config.toml
head_dim = 128
activation = "tanh_gelu"
qk_norm = false
bias = "all"
init = "normal"
optimizer = "adamw"
schedule = "wsd"
final_lr_fraction = 0.1
doc_mask = false
train_tokens = 299700000
Each number is 50 + 10 x the weight over its row's rms, rounded and kept within 0 to 99. Layers, rows and columns count from 0. The size before them is the row's rms in percent of the matrix's.

# up: layer 4 MLP up, 1024x512, rms 0.0217, rows 881-905, columns 192-255
# down: layer 4 MLP down (transposed), 1024x512, rms 0.0174, rows 881-904, columns 192-255
up881 083:62 39 50 45 52 46 53 52 40 69 64 44 28 57 72 48 45 60 40 46 42 59 48 43 62 48 51 54 53 45 34 48 53 49 37 35 40 62 47 52 37 69 44 48 50 57 52 44 59 42 62 52 61 63 55 45 69 51 46 62 59 57 56 67
down881 094:72 49 36 44 55 58 67 42 56 50 54 58 65 34 64 58 51 39 37 46 47 55 56 63 38 49 41 41 55 66 63 57 59 52 44 46 77 29 61 58 51 58 29 55 42 37 45 56 35 50 66 45 52 39 58 55 41 57 51 53 41 63 58 48
up882 083:60 60 54 63 56 33 50 43 50 58 75 62 65 55 47 90 49 66 76 40 55 37 63 49 58 45 42 44 55 45 48 57 45 50 52 29 60 39 49 58 57 26 33 46 48 39 39 59 49 53 48 54 45 51 47 51 60 62 46 54 60 61 50 56
down882 096:47 46 64 54 32 51 46 26 50 59 42 50 60 54 37 35 64 67 41 54 47 62 36 41 52 65 60 54 57 45 45 63 59 46 34 43 48 46 51 43 40 40 51 59 49 66 56 38 64 56 52 45 56 35 48 47 45 58 25 44 57 45 55 55
up883 092:46 48 39 41 42 60 41 58 33 47 56 27 40 77 44 37 53 44 50 52 61 44 53 42 57 50 56 32 30 46 55 61 37 44 71 38 34 51 37 50 55 63 64 51 52 75 36 42 53 44 60 39 57 55 61 53 50 64 52 57 54 61 40 35
down883 090:53 39 52 52 60 57 32 48 63 61 54 54 31 45 36 53 51 48 36 46 53 51 56 51 55 50 44 71 33 64 62 52 53 63 58 73 58 65 71 55 56 48 36 55 63 36 53 65 56 62 52 74 35 46 48 55 36 48 53 46 63 41 46 56
up884 078:39 62 27 23 65 47 52 60 37 57 51 39 49 58 66 36 40 53 49 51 51 52 47 63 53 33 42 39 59 55 45 61 57 55 57 48 57 52 57 80 45 44 54 37 68 45 60 47 60 65 35 52 53 46 56 53 61 47 49 42 46 63 63 33
down884 095:53 40 51 39 67 47 18 48 40 54 46 45 32 56 36 40 51 52 48 43 46 60 60 53 34 55 42 68 47 54 55 48 56 49 46 56 51 62 57 44 52 61 40 63 54 67 40 61 52 50 38 40 29 43 37 41 48 65 40 53 49 33 44 62
up885 114:37 53 50 50 37 41 67 47 48 34 49 56 58 61 54 85 47 49 46 37 37 47 45 59 53 43 62 30 39 47 45 54 49 56 65 43 66 38 50 67 37 29 32 34 49 52 47 42 46 51 64 49 35 51 52 60 82 43 46 59 62 67 41 50
down885 095:62 38 63 51 45 53 55 50 41 53 41 58 52 40 50 45 56 51 45 44 37 40 57 48 45 48 55 25 59 42 50 59 41 38 56 47 44 49 51 39 54 50 44 28 66 53 42 48 52 48 60 47 53 51 45 61 62 59 44 62 48 53 40 53
up886 094:64 70 65 42 48 41 55 48 47 49 43 46 59 77 39 67 62 24 55 34 60 44 33 56 45 47 55 44 57 60 64 46 49 56 55 35 54 46 38 54 35 52 64 47 52 58 56 49 42 40 59 40 55 43 62 64 56 71 50 60 44 57 42 41
down886 114:37 39 56 56 49 51 60 39 43 47 51 45 59 46 49 48 37 51 25 54 44 46 41 56 50 47 35 43 51 52 48 39 53 28 44 66 45 44 40 59 55 44 45 59 51 51 42 41 52 44 45 41 37 61 48 69 43 39 39 40 65 43 27 47
up887 119:58 44 46 63 29 56 49 51 41 70 43 66 34 55 51 55 52 25 34 45 61 48 46 31 45 47 48 44 46 47 59 48 57 43 50 49 41 58 39 61 48 53 47 44 46 65 38 53 46 57 61 34 56 64 69 48 45 42 45 60 45 50 59 61
down887 113:40 51 44 32 49 42 44 39 38 47 57 30 67 51 26 45 45 62 61 62 36 36 47 41 50 57 62 70 52 40 49 41 44 47 43 62 35 60 41 46 61 68 48 51 56 37 40 56 56 66 46 47 48 58 51 37 69 63 57 32 53 50 66 58
up888 075:40 36 53 60 51 35 46 63 35 33 47 57 30 55 41 44 39 60 55 24 34 48 62 49 43 47 59 44 45 52 39 46 52 45 52 32 49 47 65 49 47 41 47 51 57 70 32 52 39 58 62 38 56 35 55 40 43 48 48 73 64 54 58 52
down888 067:50 61 47 35 54 66 65 46 51 47 56 57 56 46 53 55 55 44 45 48 40 45 34 50 70 66 65 73 52 52 65 56 38 49 51 69 66 60 40 57 44 68 57 45 34 44 65 54 54 63 54 58 50 32 52 41 54 32 45 44 34 38 43 46
up889 098:57 50 38 49 47 43 43 33 49 48 61 51 49 48 66 55 61 59 34 51 54 45 46 51 52 62 53 56 44 48 49 45 59 57 73 56 35 45 50 43 43 49 51 49 48 58 39 63 28 48 53 59 63 48 68 54 40 58 59 64 53 58 39 48
down889 092:44 56 47 45 36 52 53 39 38 49 48 59 44 57 43 48 62 43 54 45 30 37 32 56 34 54 58 45 45 45 53 57 51 33 48 47 53 32 54 50 63 39 61 54 55 50 42 46 54 47 30 46 46 49 32 59 51 47 64 61 46 42 53 55
up890 079:56 66 48 61 61 66 55 54 59 49 64 65 51 36 63 47 60 36 74 59 39 28 55 38 63 46 52 53 46 40 43 49 40 45 49 48 50 46 54 60 50 37 58 50 45 39 52 48 46 27 41 54 52 55 45 54 42 42 44 46 66 51 44 55
down890 085:42 44 43 43 57 47 39 43 53 47 40 37 57 41 42 49 38 59 23 42 51 65 48 58 37 57 47 49 49 62 46 55 61 55 55 52 57 58 49 50 41 64 50 37 48 53 49 46 44 61 50 26 49 44 69 61 51 57 50 62 33 62 54 49
up891 115:44 41 60 42 56 47 48 40 43 40 58 55 57 62 45 39 27 43 48 44 57 40 70 46 53 53 57 45 58 61 44 41 73 48 52 49 43 30 53 64 56 44 49 46 61 64 30 52 65 55 53 54 47 63 58 43 61 52 41 68 37 55 42 31
down891 121:43 53 46 43 40 62 56 40 56 55 29 56 41 50 35 71 56 38 44 51 61 64 49 43 50 33 41 42 62 56 50 49 47 65 58 65 46 50 47 55 52 62 36 54 35 49 56 38 55 51 50 48 41 45 45 57 51 35 42 48 70 61 50 60
up892 082:55 52 49 56 29 65 47 41 51 47 48 71 45 70 65 78 68 47 68 47 47 39 48 46 56 66 47 44 58 54 39 45 48 38 45 45 39 54 50 42 54 41 50 53 47 49 40 54 39 47 45 53 73 52 59 65 55 54 55 45 64 52 64 53
down892 089:38 31 42 61 43 62 31 51 64 52 33 38 14 66 49 53 50 53 37 53 53 50 63 53 36 66 39 47 61 47 48 31 47 53 49 51 61 47 47 51 41 49 48 57 59 69 47 64 65 56 42 40 45 54 45 45 31 60 47 56 49 32 49 37
up893 096:36 52 50 49 41 61 46 56 37 33 45 66 49 59 50 50 49 42 45 46 34 46 41 53 56 47 50 46 40 46 31 63 39 62 63 60 59 61 30 40 37 61 54 47 56 58 38 50 31 50 51 48 47 47 61 51 65 62 57 69 46 47 56 36
down893 092:57 52 61 56 50 54 54 44 59 42 54 32 39 49 61 56 62 57 55 47 33 32 45 53 51 29 44 66 43 50 52 45 61 44 36 47 35 50 45 45 59 45 37 56 39 54 55 49 55 60 52 68 65 55 47 40 48 38 63 49 45 58 39 53
up894 092:48 48 59 43 56 50 74 45 28 31 56 50 44 50 71 52 52 48 55 44 54 45 55 54 59 52 62 39 48 58 55 61 57 51 59 49 39 49 37 62 27 62 54 42 53 72 23 43 46 50 61 37 68 60 54 64 60 57 57 52 77 52 45 37
down894 086:39 54 55 58 48 36 44 47 60 50 41 67 60 49 50 42 49 62 44 62 55 46 61 45 62 52 56 39 58 36 53 59 47 60 53 71 37 62 47 37 45 57 37 70 55 58 49 46 67 46 50 38 36 55 47 61 59 45 45 45 32 44 42 51
up895 088:52 26 56 40 34 50 46 50 52 51 62 46 42 68 42 58 45 53 45 44 48 57 54 66 56 47 31 45 43 53 33 42 42 56 47 45 47 38 54 53 48 63 61 49 51 38 41 65 47 51 56 33 53 67 49 44 44 69 45 65 61 57 45 54
down895 099:62 47 33 54 29 51 46 52 49 55 50 46 62 48 72 57 51 51 41 69 44 57 48 45 56 35 53 53 58 56 62 47 47 42 56 51 61 64 60 28 49 55 39 40 42 45 56 58 45 34 45 31 64 58 65 51 59 46 56 42 42 40 44 45
up896 089:41 58 54 43 39 39 68 34 44 40 61 42 65 46 64 60 52 51 51 47 54 50 43 35 53 54 49 46 33 46 52 69 52 34 70 41 71 59 39 81 52 49 56 46 47 41 28 53 44 56 63 62 51 65 56 44 57 44 42 52 39 70 55 30
down896 091:50 45 45 42 49 38 42 53 46 49 48 48 53 44 53 53 72 61 37 41 30 46 31 41 35 49 58 42 54 50 57 38 59 53 42 45 28 42 59 45 53 49 45 54 59 55 51 58 47 40 51 36 46 54 49 51 66 40 46 82 49 50 55 50
up897 092:36 57 57 32 50 59 60 72 27 57 75 37 49 44 39 46 41 40 48 61 35 53 51 58 47 45 54 43 51 34 41 42 52 70 60 34 73 57 59 52 50 41 48 46 61 39 35 43 53 33 67 60 67 48 59 70 54 66 41 40 48 62 45 59
down897 108:57 49 39 36 46 34 45 61 50 54 34 47 62 55 46 53 33 52 54 50 57 44 52 41 42 49 56 46 34 39 36 41 38 44 30 46 42 61 39 40 47 56 43 57 47 69 26 71 50 51 59 50 54 62 49 60 43 51 60 41 49 23 35 49
up898 104:51 47 44 60 46 42 54 53 40 46 59 50 43 65 42 58 56 50 46 59 56 55 65 57 63 54 58 58 41 54 42 55 69 54 69 31 25 40 49 69 45 51 49 33 51 45 39 78 56 57 61 49 41 67 58 35 67 57 48 52 38 57 52 46
down898 111:50 31 45 49 43 58 49 50 20 37 58 37 30 31 63 52 66 60 50 39 46 38 33 56 52 44 48 65 58 57 50 54 29 46 18 59 50 40 65 56 37 44 44 52 35 47 48 38 46 46 53 53 49 53 43 52 35 25 57 58 62 38 39 64
up899 091:60 73 55 59 57 61 51 41 49 60 46 52 62 55 69 42 43 51 63 41 35 41 70 39 60 48 59 43 60 49 37 54 47 41 39 51 53 35 60 34 54 52 47 45 42 42 55 45 39 49 56 44 55 46 61 56 43 51 47 55 70 54 56 53
down899 103:54 31 50 73 50 40 40 44 44 41 32 45 47 55 62 52 35 62 44 59 38 57 57 62 49 65 60 44 44 55 54 60 54 59 50 40 31 81 23 33 59 42 55 60 60 60 59 57 44 45 44 41 59 53 69 57 43 51 70 61 51 49 50 31
up900 130:48 55 44 60 45 32 57 52 40 45 50 45 44 64 38 80 52 54 50 34 56 63 65 44 55 21 45 56 50 39 62 45 52 54 55 43 30 35 43 48 47 50 57 36 57 64 65 53 43 52 64 58 33 74 57 41 48 60 37 46 50 73 60 31
down900 137:39 52 51 50 33 33 48 51 38 55 50 48 63 39 59 50 63 42 42 54 42 57 51 41 54 55 41 51 55 47 50 42 54 51 33 58 48 33 65 33 46 53 45 56 45 45 54 39 61 57 46 57 72 42 54 38 48 41 50 68 54 56 54 62
up901 096:62 64 46 57 54 24 48 48 50 56 51 57 54 63 59 56 34 51 55 58 53 57 61 45 60 41 66 34 54 68 40 39 36 50 43 50 47 58 53 58 58 38 51 40 43 46 59 58 56 65 39 55 61 55 54 51 50 44 50 68 46 50 43 54
down901 106:37 54 60 48 64 56 41 54 43 52 49 55 35 36 57 34 62 54 55 55 55 45 57 48 41 64 63 53 54 32 64 57 46 26 56 49 52 30 53 51 42 55 32 53 63 53 55 42 43 37 61 29 49 47 52 36 51 60 49 56 69 43 46 61
up902 118:67 54 55 49 48 46 47 55 34 52 57 68 35 55 53 31 44 49 38 42 46 54 55 45 56 51 51 46 55 52 40 47 50 43 50 66 35 52 58 53 42 48 59 46 58 37 63 69 34 53 47 54 64 71 60 53 67 50 55 46 59 51 43 57
down902 106:48 40 71 57 43 39 62 41 62 48 44 68 49 55 50 43 60 40 37 33 43 38 46 44 47 50 38 57 48 49 51 51 35 52 53 77 52 43 50 44 44 44 67 45 57 52 39 62 39 64 57 54 59 38 50 51 52 49 47 51 51 56 52 49
up903 121:46 43 49 47 71 29 46 51 48 56 56 38 54 65 43 51 41 50 53 52 66 52 59 69 51 45 59 47 52 56 51 48 47 65 68 48 49 49 38 64 31 44 46 50 49 53 44 34 52 48 54 49 38 50 61 34 42 51 54 63 44 67 36 43
down903 105:47 70 41 32 27 51 61 60 41 53 55 50 48 54 41 37 51 47 42 62 63 39 31 65 53 55 32 37 64 39 55 52 54 57 57 53 42 57 38 47 59 48 81 48 43 69 45 32 37 59 48 51 34 45 54 54 42 43 37 48 50 68 58 54
up904 082:52 48 36 49 66 35 50 58 38 59 32 59 64 61 57 45 49 42 36 30 50 59 48 45 50 46 57 54 59 47 45 51 43 49 46 44 49 36 52 49 42 50 36 61 55 57 40 61 40 54 52 48 34 64 48 54 56 40 45 41 45 55 36 49
down904 062:48 52 53 51 47 57 43 35 77 57 50 48 30 48 46 51 41 56 54 50 63 51 44 45 49 46 46 50 60 48 53 57 41 40 57 44 54 52 44 57 46 55 50 47 56 28 60 44 41 53 40 45 42 53 43 36 62 47 67 55 40 36 37 56
up905 105:39 48 69 45 53 55 51 54 50 72 70 55 30 55 68 59 51 47 47 54 53 49 52 41 62 46 49 43 46 42 60 57 42 66 49 70 44 53 56 54 49 71 54 51 68 45 55 40 46 58 53 43 47 40 56 60 49 42 37 59 56 43 61 59